{"num_hidden_layers": 9, "hidden_size": 96, "num_attention_heads": 3, "num_key_value_heads": 1, "head_dim": 32, "intermediate_size": 384, "vocab_size": 2048, "hidden_act": "tanh_gelu", "norm": "layernorm", "norm_place": "pre", "norm_eps": 1e-06, "positions": "learned", "qk_norm": false, "attn_scale": 0.177, "bias": "all", "tie_word_embeddings": true, "parallel_block": false, "extras": ["capped logits"], "init": "normal", "init_std_qkv": 0.0237, "init_std_o": 0.00559, "init_std_up": 0.0237, "init_std_down": 0.00559, "optimizer": "muon_variant", "learning_rate": 0.0104, "lr_mult_o": 1.62, "beta1": 0.93, "lr_head": 0.0139, "warmup_steps": 200, "schedule": "wsd", "decay_fraction": 0.829, "decay_shape": "linear", "final_lr_fraction": 0.1, "batch_tokens": 32768, "max_seq_len": 1024, "doc_mask": false, "train_tokens": 144200000, "max_steps": 4401, "dataset": "wikipedia_en"}
Each number is 128 + 32 x the weight over its row's rms, rounded and kept within 0 to 255. Layers, rows and columns count from 0. Numbers have three digits each. The size before them is the row's rms in percent of the matrix's.

# layer 5 attention query, 96x96, rms 0.204, rows 19-31,50-63,82-95, columns 0-95
081:110081101157085149111133096104118103146090153113061145069123159110150110169118206141153178157178084106111132068091072094157196079117135136092050142147169149180148109159173133154133128087102090176144130127117142141108116132146103152096139082165163148137091082100119143127167153131144171143
066:150184125148163163106093097185113226104161075124161108113129128139103104157135119105106171096145117177187108133213112100136108119089138174125156142142116099131130111112163090132130086102103119065059191078111103153160098148091164100154130128089156090121185120150130132160119140091163098140
070:135082090135087136178054132094169081113058124142143136120110118102046163118192115094137116142171124163097132114184102155112175107139126142133167089119118114187088148095153131098100129103081168123059117110155145105143119169148164103142202155100161158168172113154165103118130174118106124163
062:101070099118116136097131171142116125097151105120115148115183140104178179109078080126204119168145118117150145125183190138077179141126112133167115099149167092119084127072119097161133143046148113108107145160188118111120102098121135077108157100107145126140142198182171128121152125142084122055
079:102165119203128154096096137136107038113105123138156154149157134166156151118074138147156111112133118098109120092107122119069163197139104089172124108159176135118125112110138132124165076104204200193143136172067153149176065110127129121140097114132066113133096087143145142145141141104108075127
082:106081082112106142163122104090113087158120145133156159106096152127142090163129148105110159103120153096124150115088146133121170129084189135101113095093140195119087106143104178119120215130167109147204123171105143111027158121119093198149077108147128139148086164114148162073135096143147146164
063:141138139103168104098161095167111157060094061118157164155154124138114175140097097174154135103081116134126144154158171126113134176131161134094119153080087079119121207156137153156161075131155137084115126084109168173138130165213103142119096093138104128140159112136081132171144093052091136092
091:082111130117173103084132099102084139112120153139086184151145122120143152155110149158165134090146087123179126170099138106056135165120124097127142128188182141098153121079126140151092163081160135142101165152168168086136145115107132178121137058074215095120063111162111117190158146135110102088
078:103121156146159157174138109209167141141148159121155120104126130151090134122179101092078128122116157190100130192184121115137092107107105163104196137111068061163107134123163112123105058151126159113098117078113106130133119171160137117091147133097109142157189120165091145199120111086092080088
074:140095151134048080126171135149169184125111135155056085113117127127165107086154137111079166160109208123087127136077137085153142116111099128149104162107083121162128183178087099109148135149067100154157088130139142147131146177096169096095133186166159083102165137077139110117153105152153156146
074:113121111093103125125096122118204102133140169071145124129171123120138115115133140091176102154203185172113124208146122132147112126127080165142122160172131054145112075061164126134105091089138146122092150126110111120124125149141170073085191130098168129105157146154161161171076117094110086074
070:108093117075105141118117110126141026061086130120092143087116111096119125155152138172160123157161152126118178078069145146133195144111133149158134104092145227137103177116102182105146154084139124114125195164136126132188127098110106156146111128141194079123137116106174140100105150094134117140
078:125169179111098094059118153190124186171163149147111125116094150134088156135141132132161133118092108162131077147163140164121087139149095105132152133183119056080150101101188086195045167178161089141102163124137104083121113124112135089061125161106086124125137154141103087171134127127137135123
140:178189159147097145084126159086107139066071126072137062127112122129141112159170152100118138119079078096111103146128091133125095135125114106125143148105115127190175163120153172126123092092118138158152053134139125132082171124147169130098152148112215177118194156102177125144117139065099138160
142:085105092131142147138134132123163094176138105129100157147139129156058070141081127167106196133181088181166151061102125151223100109092090115104094124155133098137134108148142132093089122114116091117163126133156108151118127126049112108175149093092103184165129107120155157177183130160150162102
136:126148128152109162078104163182075192171124084117110183112130096156107092157125091166173142093094137172166144147151097173118112089098133119219103129132134113129151102083150072139145134048111142161100133108128155134139087108083129137113086119149179074134182111142175102080145117105158156082
143:164100081136138072174075087118144162108080164161127193151130149124104155120104079169155048174158100159107173077143072148116148175098105125083089120164151091153168126051123152112107189113141152102129080110116088148118139130138155132166196103125143130139136132140148161075140143098131095139
138:131121130075140219168130116142106100064145099151127111090169122129154114077162085114104119104162158113151145143192178186091144087092132166112111145041111073134103145158135142080221131123157133128141145113156119083119074149126122088179117116135099106127119189171126138144136145111139102093
122:127116198125103173056073197182110148096127158072116112180124117152116148140129121109119126152116098153124169086105158030153143134156128102133129133122163144117110117129077099058163136105176173186144193110117155076157132149194156119132089128139115090142139123165124099114112131100133084098
134:194096113137054109157136172133092128215156158127142178065093154120152081142125109126114182128085110147145105139079122138132086117097136119150147122175160184098105106107125133145071080123130132144108131111136165183070124108082143183104134131161070134126119142117214104091127140110173160107
144:114092118114067072110156074113106180118114098130154126130172150156066100132101112150173105159154194138108179145182131112114158122172175172092101105111123131118103163143107122187093081162161095066141129119131143180124161171202070150186154148142107116103126065138092112111103131130131106103
125:044165126115074103141170137118143156121139160116120147128138167120156178120149071144110142120117128100079097101061116071124193170130167102123138170107108129097119130133129160162040167092182094098149131107138193090151115137171129142090098133108123131138122116188084162195114122105193115149
158:119114140111144169177153096178156071172149124167092143076144174081165150175146131153098091101114137117161123152145170179134114127065156087074148128074101125135084175114141168120071116155165104125072117127189130100131087077109108103073197100122166125129107147160075158137157130142095133115
140:114119151089107130163169151114134161105156136164078149151177186099173142120162084187142110151156177149101150121111164096128161117055118127149126101098169149124145071118089092146089143142115141101123069117068157127154072138133175145103113081146140079089068101202110109180148097107184133128
128:128120080134109106202144087153122140161147144102152146144122137092157156030156110143138115062103167137120141170156087124063153102135103148065092145150117097135152102148108119182134173131137101168134077116125132149158105171122165090150121197166158071134084173169159157078085143124093107098
146:125065162156144150133090156153121141106116152090097054049159068115125137141162176155163133133122134108104152217123169112073109169111121121168137121131097199140087215123096097122093094043114131161113141144105163128151126119127138133146151131194100113152127158118110125137155128106084093132
141:154156102148143112082132146174153140171129155150128118108100161136099138117104090138144053076087106073165111194115163221134149142124179129109113098165085149154114131136153156158084085119087144079080088188160124121146100082148143142126127124128157088065175129131137077113111167086181159152
066:155131112108099077176118150075112150125066134093104141096125139162147085090200124099097116082136139141093164169113080156176142084157158122139121129070122127168104083093113177134147104155087140092110100080159112132091157160162161152122193175094195154109178168148155113109102119116094160182
075:131073065157172083160131087131126172192142121111133163096116200118091094126098132183109144139179071125109160106091109098180120128107163082135064125170118104072109071125150168114111194099112128142176128111155117153175128094096091131139138133140117155135098169152088148158154127131080189131
081:134170124125052137110126100155130191137127091184078135105113093163161070111174087156176139095125162169187125157159104191136145128101068116145140144106126128180135163074107070133152119135134128117053137078114078094103140139109176117165146163118123103110086137079133109121128110163196151118
064:117106120132164056132066120080146120118186150066112144156131127164153143140100119078101091191130106152144132167110141104151112134063109131122128116152186027122125149068120146125103163131117146140062132130119115137085167106147154056083163159154114172149160156154167169103151162139179116137
064:114105108097166150173101100157082173098138128110113104061154145182109110082160099101096152118133124122130123111149126137111173091105126166097092178132098126148127111130115151090205118133114098110115078127153133120120072153111140072086204153192081131174142204134139178160140179152119134056
075:113043165168122139107135205163091132136094157132086160118145131101122158166115156131126109088147083104126151132124167052116150163098102083197125112162150191088121168150113140068170164082175160127104175147112124153139128143148160160091060106091119070135101095141109116137137138120100081151
088:127114139155137138113129135104048137176122146122182143112068199127136080179128169143137145144092088108151137092075120081119114132095114143170141124176145192108128125112161078136094150077143170160161139150130107181102108107080114150068086098153024169153130106159170132142138150095121119103
075:135107086103098194137153062130101167103138104131150099123114209145112100173114114163171150150126172159149140121166090072089165112146193185125145152085124145083127115110109124173104135163190092079159131108104133179098113149130090200150127161141115115099098123118044100119092123123119087142
071:155120138082107047109107174125179108160089162106117179138110122094161143108149092137096151138152121151161083111034104128103206201166094082177140121165123128097115145093103096155067110119095160140146131108216185120151110117142149121141091130126131102152126108118090131118159132185128116132
070:115131163125150171117124074164138099091133094187112122111106116180145146128122110106130091117097173144124122199195149122126182090081120168104192132035156095151124141107165178142117109147162125090062161140163111083119108115143108123138173087076133151137152134162073181129135080080137118094
075:145114149145160127145155130079087116152173123149106087156167171096146120109118177183174078173115136131111080110140133118083120130078132137135125166109167095077165095149099100155101094121109121144134063157115159134233108054159135169092107125166158128118083128181141080174108145069143106134
077:118092072116104131179177085177115157146173145108151107159137146101141160099108075114114145119116142134087162155207070120129164041139143206120125163129122120200139148134072147120165102169110092087126113131158121128121132118141137130129128109113147135106144118174152158125077169032076127092
073:128083123137145113146098145126114147098143115069084078129131082153110114149175125170107143136145122104104162226090164095124087178067176105177088118128117123087080191099126149084089135034157158181108153148105118124151136093164148120149169117204124129140138184151132123125131142102109137130
081:155182180127122121125086114215149119102134120144109094105166124162086173153119063067115083092092130173128094123166143166120187076086161168089144148093141108136165127124127172158144099167085070079078128206122123098121146117140115133098089143135151099110203123115155116137115141104151130145
# layer 5 attention key, 32x96, rms 0.215, rows 18-31, columns 0-95
098:155123127161109138125113151102128098126071120159132122092091074194181168084136152075129103155066109111093160123111113145086127115144116107146135129088078137155209142140163153111132090099116092059084096169171118136116121090144187135139091164126166164104141171166139087131094127194120185182
099:116146101151114113125143154151154130159099095184152180094128143130117024117127113131087112167198146131166116133118130172114163114111151104105133174093143061125099105114141097107185142064110180129112172113150085098069149105120087101111152149099090197147120076156121123146200158096152158144
099:162149057140175108110092133159076122141128119117106141167105100139145187104111098124168141080091147173147092094149184107194118143093084143102106107134159156132106180119127103115142109102156149165111175103077079149129093080114111110141079179172101137133195131130144057133158168072181129162
097:091103097121151073158090045117170157117118167086126182142130162123138109108131120085127058105151149137160181137148118134109116126091105163179083165146171096095180121119166159057167145154115163095079086091124138094139149147125067119104137140175133147148174163117158086155174131171131072124
095:065172137131177161159115135121098171095091086138084118149133102059152148126141126164112152173136182138115115154140138151093075116101141134119097146111134114088072167091128117160154142110078131111100124146165141026149045190121100135163167108144138125116174108161129164125066146175126172100
091:106143144110106130086185126126072093088157135083111176127185071112141171176102108140141173181088145105172135170109124126083106122197093133105137140193108131124155159120095112121171124093158179089114126177115141158090058112132134096127146112145116125180168135127088139083133053146183096107
100:152098094177070095115071149130145169146113099172154160120134116138100142145173124046110138110100110190136112203155193207134109099146089098098168116151109163176092095150106065134096126150166136146162084105152152104072132130112094132096107137124087158166124123148162126136137114085143096176
099:204165101110124120176125053132134106144150095159106098138128154170114174146106090136145131114151123103106176126155165114076186131131169154149092115118100117102095142156126084139087184149099191091170140101121086131188135155173091130125113163176106122143095084042163151079120071119123103107
106:133090165146140082166080088158107123112157096125094117179146085106084137106161126167142136125094107133191138125177097110166148162144126116120147188152117129128119079169135118125095162177114192188090109119115099112138137101201150147117108059087081095108146120132079133225102119103177101120
108:147095110137162142151129058189167085133167093093136077115148143166159096106130137170133062166148131088105074169074133162151103102113121146109121099097068132094116176109118108123086119169098139169152175118132188095141065145138145139081119112089153126200143157147088134178117184152142161111
106:171121119111104112126154134078111083105150115164081098143181156136177088100150117130121066103167079109082156118128141153102129137137104131099138162139213186129039100165117192131150145121117150102147094196094117104158079145118123113086093172077113068141177156169142148157129135105158115117
098:127114133105158078134116131095154189158189153102163147171056139138135159099181222185101126140144074095139141111188146120117105085095139158129091092109101111115116167155082169161113136145192162118149090065090108116119112093143117174103112156093131073126130115147146131110113122101166141068
099:123143150145098155182145104105074152104081069107092122119139116131154105146168092101108141165141045087125123217129207126139108173179175087176127049069122179121137140127117144114158079099176129165129126118120129102144146098134124137171135108181100087119118160148095090103127161114120142154
100:174141164128089068100072144179153061142132153132097159176097123130173133179107085170150110069133189112108069168169106195145156137127137149143112075135092151117128139106188096149121106097106071150099120102090175128171128086128088141128095108105164107072146145133155122132120164177116130163
# layer 5 attention value, 32x96, rms 0.104, rows 0-22, columns 0-95
099:194057117075175159127102194140123134113123137119073167097101112123095063146150108120114100134095123171112204161172103135050138098155100158150119157107170094144088130085110137172114104179149089109128119067119170103117163136100154110173157127131124129149111117138220151148105115101118115122
104:116156128102180127111134130166133103080214153095176139144121093105114134176174123152119149079130143135142131121118148065168079144170118109159084141149139186102141127149098161201105092127126127023098123126143077132110158184108063112093117145141073186129105129149115081155148129139142098158
104:110106098162166131111133075131157138078187169139152106137128101145158093160137119101170146142145118121065072119152106092145126150112152141173138157082141115135057089148084093151137138233142160072157098140064134154144129135137114124124174064147084119132083122197109174133101088119156159157
100:076148171181140134114133108091165132173121166131095112107155164151155051159155184133136099096126136133154082121136099101188120173128130143090132145145081150110036158105188182136094153149140099101119118066161107120170133086084101098166058152143136097143138113161104105126154106187093133144
104:166096154132089141106114140168139128105156080126094085135124115093154128135108166161078133183114146131112135066134120100106098132123063152171154093113164108071118131189143071064153147116132145178121158102172145115171145126109122151117148128145171138166132189093052161076130125176089070195
093:147124067146091150181127153135166139102141110161102169148138127184094098139085193126133124107101095152118165093143131132123039109125157146083180102119147155094133067107097162115129138095080157100122173131194144065138105090138162180156159131131087095110178094077104150127105151138193089105
097:099163173119094081147150123086117211087173087155133088152134160152172095127142150079135215130109119156155117133115158072168137083130104106109159149087141056117139138198178153088109092130195071154115119097121141133167093136133113144121107119175165109099156146118123113089079123130157117096
096:108117167159083134149071088145125143089162131134162121147097115116114082154074122177179142107131123139167132166104092135122179189154162060100135136093216162154159174108133153112089101142159072076090179122095117127129162152131167116134133124075151079149150166098131145070079124161126121083
109:099110144182114131135132155115132107131184093164105160136137152102109101109093130117162117154139083080153109121171116161158078054155090178091075092152131150137112158166148145134110162137127158143112132082105136165111116123134137109231091106105130132139102139097172198027187097092136112161
101:170161119149078152078131106159086105135112164180141117108094111137097097099119141182114155107091116081230128141081135126129109062079122131187171159147092105105198131141154128158155117159111092138060095163093132107132143165147146130123121147173088075150168181098114126138123088148098179134
095:072076102091104144155188120135143097156102090092115121135156141134182152111173070130104110134094120089141180140129154099130146126181132106093067142151116154103065050121114124141115127210195104112072107160137152169172164155138186076172101174121124176121104129125152128119151145120148153109
107:174147129158116080111170091160163102151128129134101130077166189101146135066153144129090096093147172143092103140162142057119100100122129109087143153146194113173120160139140111064066095120148155120091160119140102089166133130159179117106128078131105181116123180121086119105130108183193078164
089:131162113076090112174085103132120141125141183165089140089134068073181158155162154136138156109131087152150136149127074151161180114112153112123136071110139147135125060098162165127113130118122162082144079166212122110120131165084110039090143081147120142149149115131183145163142078147108090117
095:113122128081162107111100102121127109114059122140179148192096106184113147111143141072138164192127125155095185128131052129158111110142158111105108147069180109119124175115170090154165129193129096135195120128108117191129133121098113097104102088062115111144077144182124104140111105175138120169
097:168094141061109149179120164132105092149117165126144177169121168113155177131181081144110128141149122109134131078105134129145088145142147092140043110136125142152154129119091139097105172194115169113151110133111172101122083075094126122061154063237127123121108142115100155082111143119153165107
106:108123146127088131085120170079150129133135107127113127164142152140138141084071147147162099101168153130164079175115142086146143123078136148132142152067138171154187100166075073108173127140094209167127120099185137071145127156090147123119086165099156087183061154113109118106104116125134066173
098:131097114137118177139122128158138181186141149149131071146109206116109148135117132114120140114172198083129144119147196134103101126106178123079150182145089085141164116126103085148151103119121138091088110054138130181152113082111177107083132116178109141132147125172078182047139098096123110157
110:129147100113177175149105115155165097061110190104065140076131148134157154130113088131181155162145167156150139123114146098178109076120116091114148129090117168083153157132094138132117145168119069120158121098103149144126096092138187143087155140162113170091114102167083186138130065112051105178
098:136158156102154142170174064082096136166111109141109084133111094154119138120096159106154110088219158108148061117154154128117166131078130128186181099203140087161108116103124125150195126102135108180139105082104151138133130108119104139159157108077101135104135152106133153130111058141186067155
107:139170078116156165058109179068120130178087072113152112151149143172096182136080140133128137115120092160111160075145185128160123146133078131131163127102109112155085156074098133085114151173144111082129145127164185072139131095140128150063099102095099098127146190116144182116170114106157161152
105:180179126087148108125141104191111117161119119121139145169069159096172141141110092124084142090135107148103183127120135118156115189114111121127177096102109138184119143168103165127139130108095099135152102111127099106135102106138107122176034161081091143171116156132105191203102143171060091077
095:154100105139143100113066148109148095155133084117130111110170122145153157174074136160141128116122136161165154118180120198110109123108115063194113212127134137136082114146144151073186113159147100169121148086122121080176095119192053094116158096135130169150093132131114108117140059163120128083
110:149105057173114066144078100185104124143054097092130158141156115144128162095107107149149134193140119129120112109144111123135117109143100156138146129120106119088123155115170133196186137111184129081121082122159120168138060176138153168102129107142052154139138082117165135156064101103148187165
# layer 5 attention output (transposed), 96x96, rms 0.182, rows 0-22,32-53,64-85, columns 0-95
113:094118102135131091089126070077091104144133148172140120156144153116168178166108112194161123163116113083121087099074177118141202124136174132139138154066117107112143071153104199150137178123127156180131147149122164179165079084152090110106089125100164145163128121102138143109066128105135074102
087:086095053146122113161113121084125144102140128135093143174196118106192140124143082195114099170122113088135121136053147174171150132145141122133107194074056077129146102120110212154153110152116160147139086117156127150085111112145100096121145133147185100116140118164144169105122170142124088091
076:154119131145163103086089147133111139140136143125081118137178134134124202110131110114162136132121181031076075163123109153147145069175112114125145154136080123180142137138127104154085145108089173141072150076157140125142136138147168126091089097068238157079150127127113155136105131162114150093
091:121168078128164158124113128116095115068072145117125100132117152125153093073140083143170110163100058158093198086105171137085171155118159144181159131077151106128109096107123157158139106120172126150126081224179114102096106118173089113167161129176110154138122139184131103146154088101102131118
082:117153036106137147090209122155167089133141142169142119106132169176172096163085114143156057102110169109105117170143110138169114168085145159088144141168118114147127079145142083141132125162151148130126093192110043156112106163149090110091131120094117122179138101127144156106112076133173103086
092:076139096141130148166146136124088087097058120142131124118180089076140114087148125151120117164101091103083169148150139084084141148128137143198078127145174105095095159119168188104154134067112124104160098199195125114141129099182159090108200134140136114109128191158151138140138124111084145090
093:097141130107164123176132081141181151154128098072167152108118110056133081115117146160072134127204097183192173129133127087121126174070156145137109115122156157112089146071096142096122162092100127129152165117056131119165140047110129137182111137180106121145160126155172097136121153127131083123
086:065097068101144148142198134119163107115098098178135137112140127128169149112134108153095142167148182096066125159138171139098140077106134179154135148149115086126104150114111158119143130062094134069146089160190074070093088177158137090138140131112187082147142128130140162099133171193101103132
092:128168117116057150146157153150189098153106117130183064093116138137129150173107118142165114105103158133093155167142098058145110180114136111124139090172089158097095094142162102150078103163180076069165113197153109103095071145168157151112146128127095127154115124124158077131087094166143177112
077:101070118176074140098145111111177183150153131129073167128219117144077141138138144113102131149186142133105063156087161125190114170126132126140119104146103086134156115176150143086112130085129131121162139132096127108145095131106187056045151118078162113115111131106161143090153156117173096144
072:138194150143119189097082160136189110142141121084134096100117090123140148112104064071205096152144129138147101106147041133173114124105122168127149120118131128135158117080118089124113083128138106154159143061118130120158119115126186157168172096158123189113138199086076154128102114116159098174
110:121161140123071158197138105063126092141116133168184080117099152061130086162130129184140084129160121108118179110129143108160138139137142146145147098125168211063115102141116141118188138104112060165198127164122133122169078072143099116146169157122075121098090166119139128086129132115109101130
103:152139179113147144159132163083145132152166093118145100193135137088093139115107104179143122180144174052164118096148114136125098124139105159114162150110073135096124144156102110105119136112136168155163164099091167125144133103114133150185076163100107081102113156049149150044106152160101043164
070:136085113118079198126152139163071154078115148081116117139124105097144089087177130130111149156130128139144130110139111188109175108157113138159141179140134157141127152063081167135155082124095108139194095053179125098132114118119132129142152128138096153029141170155142112185158135060086140141
080:125131114109108163116190144147194107124112144128172127077093155164124087140081064036068130106128128212118136112120117163128143105140157135090201145126149130163110088130132109165112139154156097098171094160093057150074158153118129144148104118157124151101177081169156121107149077108129122164
105:134092163117104124139142109139127109135096175153188131134125151189097166135097127141137171102102127110096104148160164131058072163134156125076094038173146083124078153169142085138117142177158125095137159210158131123085119160163125099093160115105129172183086130129130105131109062108088168112
094:147179083128170083102171106112113073151117119093143112159162116135165103170104078161185112082128099135091134106065072061166112175102142078164122160156130124055113113076190144108156139154106131112126082188113126167144095169158162125095134124157131151121114125173142104168109112169162167126
073:134124173141087103109144111153102215161178104166082132082073142127168069109130212124075118100112149200131097130173158116136116088116140132094114108094148069141141148154123153113131087096137101134128153075213147155139178094107141113116117154119084092135138160127172087166116150126142135082
087:146133088162105116062141137161179138150078117161118178065143179182099095106122094143172134200086124134094118115144132180100151103066165145121112124084112079175087097157158139176072149167174113111139152119107078111126095122141105069076158138143149136128190098150120163135129136129095117170
076:176133204166105075158077133079095163088127155111112139165175170142109187124174120113149214134094109105133082170124097156134111139133120142117129157118126157119141091151141122198139035148101149129088191067119136150159079088135131129135114133142072129126066090121099111151143134102124112132
085:128099115120124142102086160128091140072113135193095115149171078177111127103134118142202167176059124063147090086123146109156169138152150143132062109142145083115104115148147139137149114108191120118090148169200133132154093113183140071034168113114127128172149133117127159144140109095119133130
104:112108141079180095091186115124130117116149150116067127207127188206108121116104184149123084107125123159110082073100111157112118123104152136110079122126122087150161147168160162132120129201135144136103121170059105127097123127116108151109056125138184123121139111185187100096127118083145163162
075:147102152133140153198143137092155123193121172089142073109134123139147084155167136073059112094182156149077113175064137114190111125072089119131178132139117166157124113155092136058158103083101104163145111116100100208111144107118146139179119152138119125092129161143127100095175100100155125139
088:055080158089093061113186181093091160142194077160130174135147167090105131091124129137104141187107185158140130063065114103153126114137118088171079151170119125051126095109133150086148150173135111159124146117133114107114140131116102146125121139198099163159139115133118173136129143173127110132
113:104175069175157142161104137134095130101083079175136149181150110130124133115084149133133139110143102109122107100187123114087116161113076107165118159099158093162151130147123111103188197110148136130135144138081184153147097197078126094137059098084114097126116123138229139110156108087175126112
125:083146141107150148119111198157171148157126166077114128099093128104147169114094116169113163105138076127130122142126140088074176140144081101089140147090114077091157091162164092130078111061142120179124122145119140093192088089160144146104105134146102097166200126201127137210150124114145130107
115:154087161099118111142101150060148150142113165109106164124145106065103142150147069148187129128137150183145180142114187123093108161135108122148098069133179119116140085125136068155089100112068139122117086139083089167090135080129161138102171158159186120115220145108140114139143119168105086162
124:124133202130114155129086114128141086088105159164086127085127072138085155246132131126102105189165086122135129163124147106115163167157114120096129103115074103124146123139180147098088106099138134144109118160153174055125169092152085114173121098115138169124154105104111103172128174095190136105
105:096113176085102158163144083138087096113112141132158093168163109128121098153168126141130171132139120110152158095079126048135163122163143143133105141131109115117098135211097093132107136147189129151226158109139134112133150135178126105158073124085113148137060111162060128172083095172135082096
110:135121115132098095163075158074142136164159148104152117117159088146159183083194118123154078133122153139159132178120139161077108090164094122164125074127085056105137097117137116101162132140135144127109081153109207066129131151128116166144185199124162108122133122167129064126084143082088169120
110:119143141166215095118149088101131105122177136123149088095154155140168176091148186085144081184104155103147098138147114143079113126120105092129206172101115114133160113120154176116132131145175149161094086149143131066151107135102132152061167100130099104152101105067053172138117150100092145126
099:116145157119131101054121186205108145142094142119148132196116135091166147110068129134116109081117128128192143131082089105088135163169123118140167169143089146097145132127102096084173168133172132144151176137166103123140101152172127173075096153143083070131166092100087165089123112170087082120
109:136127122130121115091124118068146091113138150089092152096175125165109137140148176120142106141121149147076109106175080117134125096157155161136087097114189201141174124111121149154159092131037146075153137135082068130214153142120169102181135143114208130113132133079107100098137102081134142164
109:122174165141139118060136154128130187077076117137157046165153115130164179120085120093133119105085135093134111128106160116107134189126146120168187158128130112132131154142120122035177124136101164067150091152110181131123142138150173182078076118136064120086153137128114150151110136082118106160
115:075157101176092174107166124137203175134074122150126111140127093184136164113086134125135152090110094120083138120153071108138150166086145110147122132117138070154147168144156134122120107063171169099120105130056087146150149146092153119117118135050110135126160151170169142183113107046169139131
120:143103079113099115158120084149068200111129109139071172119119114180123160187163080111149110164156155178076186129157092093084159178150168157133086155122154135080121120084091129124118149174159116077148130096128101090097141144124120164176116110219105131131157100107135123152122126124133084079
129:122127159124154120105121155158164079161132119138099172134139142117090138169153163145128031191092052148106168095098111196181073097148089132106105137127077131099173123099121102150087183128122066152122071168181105085136178105115138113090094140161118150158123124127169146121157170123111127134
113:160158124146168138144127067134089160100102129099119134115108130140105122187198191153176171160129068063095133131110113104100113130142104157091121183095071140129206143139107112171116107074124124185171147117072084128147176126146121140164066137165155136163072109105091140130141123119100075138
096:145156118131183103173116165128041100114111108134186158102088138113093153150135157123120146147140108102093082125142182124103120174109058178147134139113116119095155096161178155120105161109053050176165134119141186170127126126156097154177059128174089127115123114116133141102156133067143093121
098:137138094100135104136133126108127092116129086082132108154087045183112112133143147125154140148109121101134181107175108072157142088189125148127080115130146102194146105105158145134171084068148132121136160141139095119121170129129147068171179151064177152148144139064183131103140134138058200133
125:117153126128136185086120184088112147103112080113077091121092020162059122168153117105139141107102154133140159099128143119150102137157124126187161105054106111136138166167173095113115118065160117184125145123139129122115156151131097139143084169113194153135225135082127119140123154114141124116
109:130115168135073121042177167164122111096121189101108075155102091139164092072150188120135170166095132114128118165096169074157141063157108093132145141194139173128117121157086099110169120077146158195140119163126119151136148137136139106108076136148103089156091121144159100090114099180140113121
124:082125133166109166189116130136095154117167225133122153124093041115108120148176130111089113116089155147137106169105112041134118164130089117173140080154128110179146078109144111142148117100197143202148121133106159139094158150146118117132099125133135076160127105103112141085142136183119061113
122:125137109148066168192118067111112164104168113097066104100151152153138134118141126118109120166105127141094105192136140141094111115117137116134155141129122116162092161084094122137078144153184163146104089099110240125163119146177137087114143115143142081098084175191176063105113110096173133143
107:102129073127063116175144119122180209142131166149140168155093121145159080111154125118134169109149107114133127148105106124150137183098150114137159152197126086117122075121147146140071120118209125144129077124150127106037130117086126188084140114082110100120131114165128122209097155118118079104
106:137172175193092101096127151143163123141139164095142093130140077087139155127167104094084107065087098122128147146108101130155118177163123088130153131141098164153139119146163108162123094116073103120139101111105128151153193105144160164092124137071074112041143150112077152138197131100155196180
087:213153129156082111139087125134106150141090103111112160102057156111135172108143098091184103110122115149127181072171078108090143099103122123097131096134162125120128182077142131110142165101215157131084100094151192074113101112154131157158167148124152177178111167150099141114107143156108124076
088:168142112174138087158059135122104110142100095118153110136079117127138088161184130156125133113077102134193143093132090182150061108150099145162139130098053111141179187139097156139132128138079052102132139111156159154126117071149126102140189190147151144113131128080139087121134177124121096185
101:143113141123128124139170205101076143110145125126133195161150118141151156090117120063095141150154166104168123130122101104105142089163067088073116161149167116126133099165095116024236196119174143101143143115122131119126101155129162149088116113134097086137162139147140153086098119134121115085
101:158101089127079106130160105155168145157097135163167158182137167158154098084109040135115152082151110159112118154162166157139179109091163135114087120175186157126056125110147149129124090094089124079117136111138127140142085124094158174089157128089092093076105124209133133165135109101142175095
092:114125211133131123151122114098188112134160113155159102101153157114073184130141156098128135077144128111176166144164135129059160165126115105085172110065087109109138168177117096133104140158178165139093077133046123138199139111155051135149101147119125152140116094126094132102079151100148100153
098:148099106142154166060115118145142130168054155178151180070129168147135139175112107144194083093125133104062111157172096165084101159111141192155125074158107159087133166102155079174129108137102119115147122148172063099139129143110134129102132107142140138134093146095059149090157133141084165145
094:129131084099125176176138218078052125101142075093156190074148119147081111120176116098156153117147112173136130063150137134126082137141102138113106145156154126120096087163163080155141158121121101117163092118180154121100129145097139128163087112183100161116093101191136091192101144101127158138
101:157119129086149152091125132091112167122161135133083131079144086112192177154172122128143100116170164149122130117164161104091159119114130142097153072069165102094082146136136104139101115092057130109072069160151171100147135137092138166132135142100214110097185142147109128189114129085171188098
107:119137160114151144198114126185069128089099117168146090161170164111179171169156098119119099136144120138054177090185103085068145186100082124104116149085155127148113138116103118158087133175125145102104065115160141138089118125155120125147108077095113155107125135181148121213121093090155129131
083:139124132134194107145121104148134123037139097139157109130143136156120110150129177131127125145139172116081090127133117162161126130067127148123124159161095157187162169079171162109137111149104139110041091112084092125088130137145102144120152098106244091116160094084119131070148138178087128173
090:119064095126172108089137146139078139160139169142167166153165121188106106147164161107146177185115127135159104178118172126106092141133110100130050091146090115113144101146159094112148112114095118115171183162099082147092176133028143140113117156156103132144106066077155112129127126113097190119
084:100112125108145083099117132169133121144045091111099089123094123175142086131150118147149156126086099151132139096064170156156048055142145117164139115134132104135153216149135108159124128126076098151117150161152152139122172098154099126148135162143172145151146084167170057143113124087153200087
087:167177134169151084121096130112117090139196146124127135093070160122119152141117133097110144128113137125119069174131191124105179154109158111097129083126084155144132119177169171127095100133135151149051129133119154139110113051192094190134101116159204088113167096117086118062107176137107117131
112:118151102143120134081127136115137112101187108063127091149189077094128176045098147110129133087142105103131133138188113101139182083176150096154170129144136112112127145087155132122157147087099101097065162113173124122191177218156116143125183170104114108122124157117094133111096126141112182093
092:136097095106176117128146161159092139146093137157069130075124137168103044188163159097106119232143137098091168131126133147157101115108113146127060151167104167131145127131166139101097104126087117085164101148130086149123172093127093066114169115131148145099127134096141151171130176207101115122
111:130138206165097138113087160086201110109083129189104175074092121130101147129136158098076091143112173122117073111141152192153102120158104140139204096140167119144167170174087106140114114141079109155149144106159118131133170072115100110154101146086147150124125126054134109108104181094143101137
111:158116108135096053153104132159062078212137129103153133151157168105108143114141119110128154118126140140159152124082062145135145109149097113158129121176157184153080089128092136158167165202140160083147104130100202170104114146129095106152103135104140133075069085119161098063127124122165136159
101:105101158073118143139139140146116137143146099148102178135174095143151094135083102107110078145118106152138166140111130184116061127171125105129087091142090072071170191077183121088109104119111132061093120182207081083080173142128141148153154157158194120137116150151163122136131147168124137130
105:149123108153148115124171139110138120115138140105131094119083136085126081056175167198156139114164122115099121143141160142114120108138114150100030160155133154127171121168102145151147170083078062154156105152082058125183109121097148088110157119138201109091137149123127165104133094090120169198
082:132130144162121084042131150104130186100165134067076088057100147128091161145131139083128136148175173173073108139115147125131162100109136181175151158146157203149145109089124114136116112148023116136109099108117115119127142154103129174163116141132113170092110125074131129121102181174154134141
097:174122137143092072189120131142108060121129146148175080118165108133145167135211102096179107155086138089103137158184163139124139113133073121158144110128152209153135132106095129180063104082069097108102061120129104152163174136111168149129128148110101105123104133082135132173107168108146102130